Each number is 128 + 32 x the weight over its row's rms, rounded and kept within 0 to 255. Layers, rows and columns count from 0. Numbers have three digits each. The size before them is the row's rms in percent of the matrix's.

# layer 3 MLP down (transposed), 256x96, rms 0.0808, rows 227-255, columns 64-95
103:127121111201135131154170152157105123179094122156132181103153101144086081120137168113109113119099
096:132162126137134073126089139090111121199134097126103056146118087080133145148114124110105144147065
094:130145173211218199056139070138158090093140177111120103145113111154120098205086156116126116160115
100:110132110133129143110140163134123105090140064141140119157119133109091141140183115173117177158097
095:135093065119168136151128113106132104081178153084141124104118122121163208088099132184089142186153
103:141142112173103105110147134134061081125132118176083112100185122162128099086095111076128132157148
093:140145114071123109151105089170125199216177137116118149144158140144099143138068168102100054120071
098:158137169109134090177063084130137140146082116050143070128110172132110109178159138100045118154176
098:110117195103184165163118174078063146124154115185113134164162195075123117095158156121109160144120
105:146114084169140130164146136094084131115097182100110116145094050139146094121128099139164113136189
104:125100152150084126125162138104148159098119215105162133127075132168135181119077118105148145143168
101:174161117099088119114173125078081141110149118117141077143128082105129152135125142129158122160116
104:130134152166211140112197058127080139165148167103102146151120130124129107146122079181129103143117
101:136119040097110075086087119100133093131093106100109115147105157111111114135098113158115197138113
107:166100157121047119090129111056142104145067183130097064135125104134139104120119110153091125053128
097:090121116170153100123119078113108079093138103149155148102125073123148165106082146135133140107173
103:147105159147091123144131205101082176123123145154148147074082081147108140107091112168102138089098
101:139113152153112150154113146204068154124127140158161117128130094087100104155106103188166179146117
102:135151116191146188129108136205127084164174141145100124118089120140136054130063137143134098133071
104:116081137114087135132136132133069118095098089199164074167132180141112113162121123106145157132061
099:189101133141105125163097132209114201130116095121117145130078109127149105149109159082116128098115
094:176129157131082176105098102146175076111127104119110086143149156155149113130088060156097048144119
101:150069119138132175202131068049101141161089169140153139170104073130103146140124131119110128151054
096:140155112167093157149105179125101192075134124097122104131144131117101091113152089174131163138110
097:099107136142184140105082186153107129184147144174150187093166084135101154162113067148134109176143
098:104101164099140085110123185167186121156073135192118182126131155149174141120138126118121123138146
099:106159108064152157155173082025160108192149126098156127141157131173160116199088151123148117128111
100:108172159107077090138142098113085119124126098190078124182069110154156154143138118139112139073147
098:094131133126158114146128131106114164169165152086057112112127123123085157083131130133142139128092
# layer 3 MLP gate, 256x96, rms 0.0894, rows 228-255, columns 64-95
097:121128115131170165107117126108103175097108072184110124111178213089111090154158110126121150140168
092:075137127087132158226153122073071179138133092114142162137135125096131067103127140117103076154157
095:140109144151099132147100180067088121169102118114047105114106110122109107187151145128135103149134
096:166154176163125137081130110126136132133130115117112123096078137138139113109073127160136132105137
101:159136145091144083134119153088112061112188100119122090196168155109184100178134134150135152126173
099:166115124150144100130201136092144100119075131101108136170092180103175152148094064077101075104108
092:136140101132076127116072109164126147175099143107123100160067107110134084133123087103106162151108
095:110096157108083163187118167127098187165114059094127149109116153196178171111143095136105162159137
105:111190111157159123139197143177140126186162089130154218165113150165109132131105134127076117119166
103:078119145116130109138121102088103068102104113090117142144097114168103042159082184068074125119148
096:135158192102155109117139117105168156127123152151113191121138148118123072179115142122156132175139
108:069151180110122132147212111165086073117132127180162123109114131160105141148072086088149154109084
107:117114197187132152134194135113115111180146153105158204084090146176149086129082123122152128108151
106:122106142149167142147124109211129110080146101104192164072057118103069070139115149108106134117097
104:142105176116156119098139084135070028109169109108131145118155131120124080122110161111141112086163
110:140167155101197123077106141115143121151152175180128132128117079078081101126091154158166148098123
095:151106123147081124164073165150133100059120127154085132112127141058048109080144097149086142118160
098:147172128210127117140120142182126179126115160163141146124063156139139096078102145205111128159150
107:122101169129112162197124015089152142122115112113139083135079148164121104082136088152114121118102
096:144119189068165119129168116059101131113093119133106129127119148105169124116154139166180176035096
100:153129184168150164123100183145133136162097103137160110152148167101087112158161107103160066074102
099:187105151102131080160102127121172141134124125179132167100192127149144122135123134132094170136164
103:176089114144055117098128173082139107152143146167147151121094106129153120193201076135167182127146
100:112126145192153061155151200134133130091142111165148110107132178143067127169157127180123128087102
096:084143129128084133150095101092123069158127153187104128141148185164105084140063118156146104086132
099:137139114140111087203145143129105148119177114127125179141229163091116120141151144106092118119146
107:109115159122191102090123099161154118138112120108142135162171229141106123114125176082143138128127
093:184109140182052103162142147151153141105125104101072120054190152110102117066145082073137130129160
# layer 3 MLP up, 256x96, rms 0.0891, rows 228-255, columns 64-95
093:184171149088147101112098096098161121119064162158178083116157086139141132097115111111128177092131
094:124175127148115112123079085133099158082120191143122109132146149093145145161144109113168154182130
101:173194119145109133141150147050107214099141129118155168173125183106157180066153135100106099098086
093:129114146126160180138130140171097096144139139183073158107134131154131096107146133195137121152151
104:108169085102124119094126121071158125095188162123186072178111146135133180137180131172081122090077
101:118122119144148104111107149116132113082043162155108108154140156122171137124101140136129148186135
095:151138175078177103114156118115086157074146075184132173088155112136126214118144087158126137091071
096:179139140128130079066121152176116140139100110080095091125147099102114108128124124120093142080188
111:144114142100098155103166173099093113104146145058097100112158158121139057117178095150150133113124
098:143113150067091139149101106141147190165176179175154155126164093122068159078192120135175174068131
103:109137129128131180110134102160166148131117107120189143137174163114104120072189127179089139138149
101:119145132089146148139051157090102143135116139149135139118132129113102180146162108218120182161157
098:134168108086154085168131143082119099156156075083138110121096139133101151162111144131176103088156
105:108166089107134115151083130108138082084154160097095143076175081090153070105149126183151107123146
094:153154127078119125095169158129090152141139144068113145199176133062154117136093128203120108147203
099:113166167119164155183111171079124070091194079083168157136134108072125115108196127076090069155179
097:095097179159126094056157118103181100096166115108105108204152179160130118147127067081140147140168
097:086185081145135088129131137179127161134115087143132142168076120146127051123132189114166163104149
101:119183111109156091109135150177127147165090068161156120164136190135161106162142155136137103117157
101:107153110089110118148140104151131109099143131089137204169191114067120154088070130176140129104174
096:129099103124156118131099199117128122109128116143102141133080151138127081098120122119140158169148
099:083181089110102116092162153184138070149130102128167154156146125097119088107146092142125111119145
100:119199130119111151064111109097195120044156129118186119162115122161107138199085118115163055084160
099:117132114168149114094101106174183094080146153084113129132164159150119132135119145102128112165162
105:120136201191129139128199144127122111130096146101083158121112095144088200156103129111096124110159
104:083107170206085114187102109132166134087100135101112167103125156169075098117150083135150131172098
101:163122173116104119163133152124165161117144119073148061134107193163103148115147109142177165165090
098:141093142108124150093088135147132149115157102109123193147063131131195130151110160124187145089122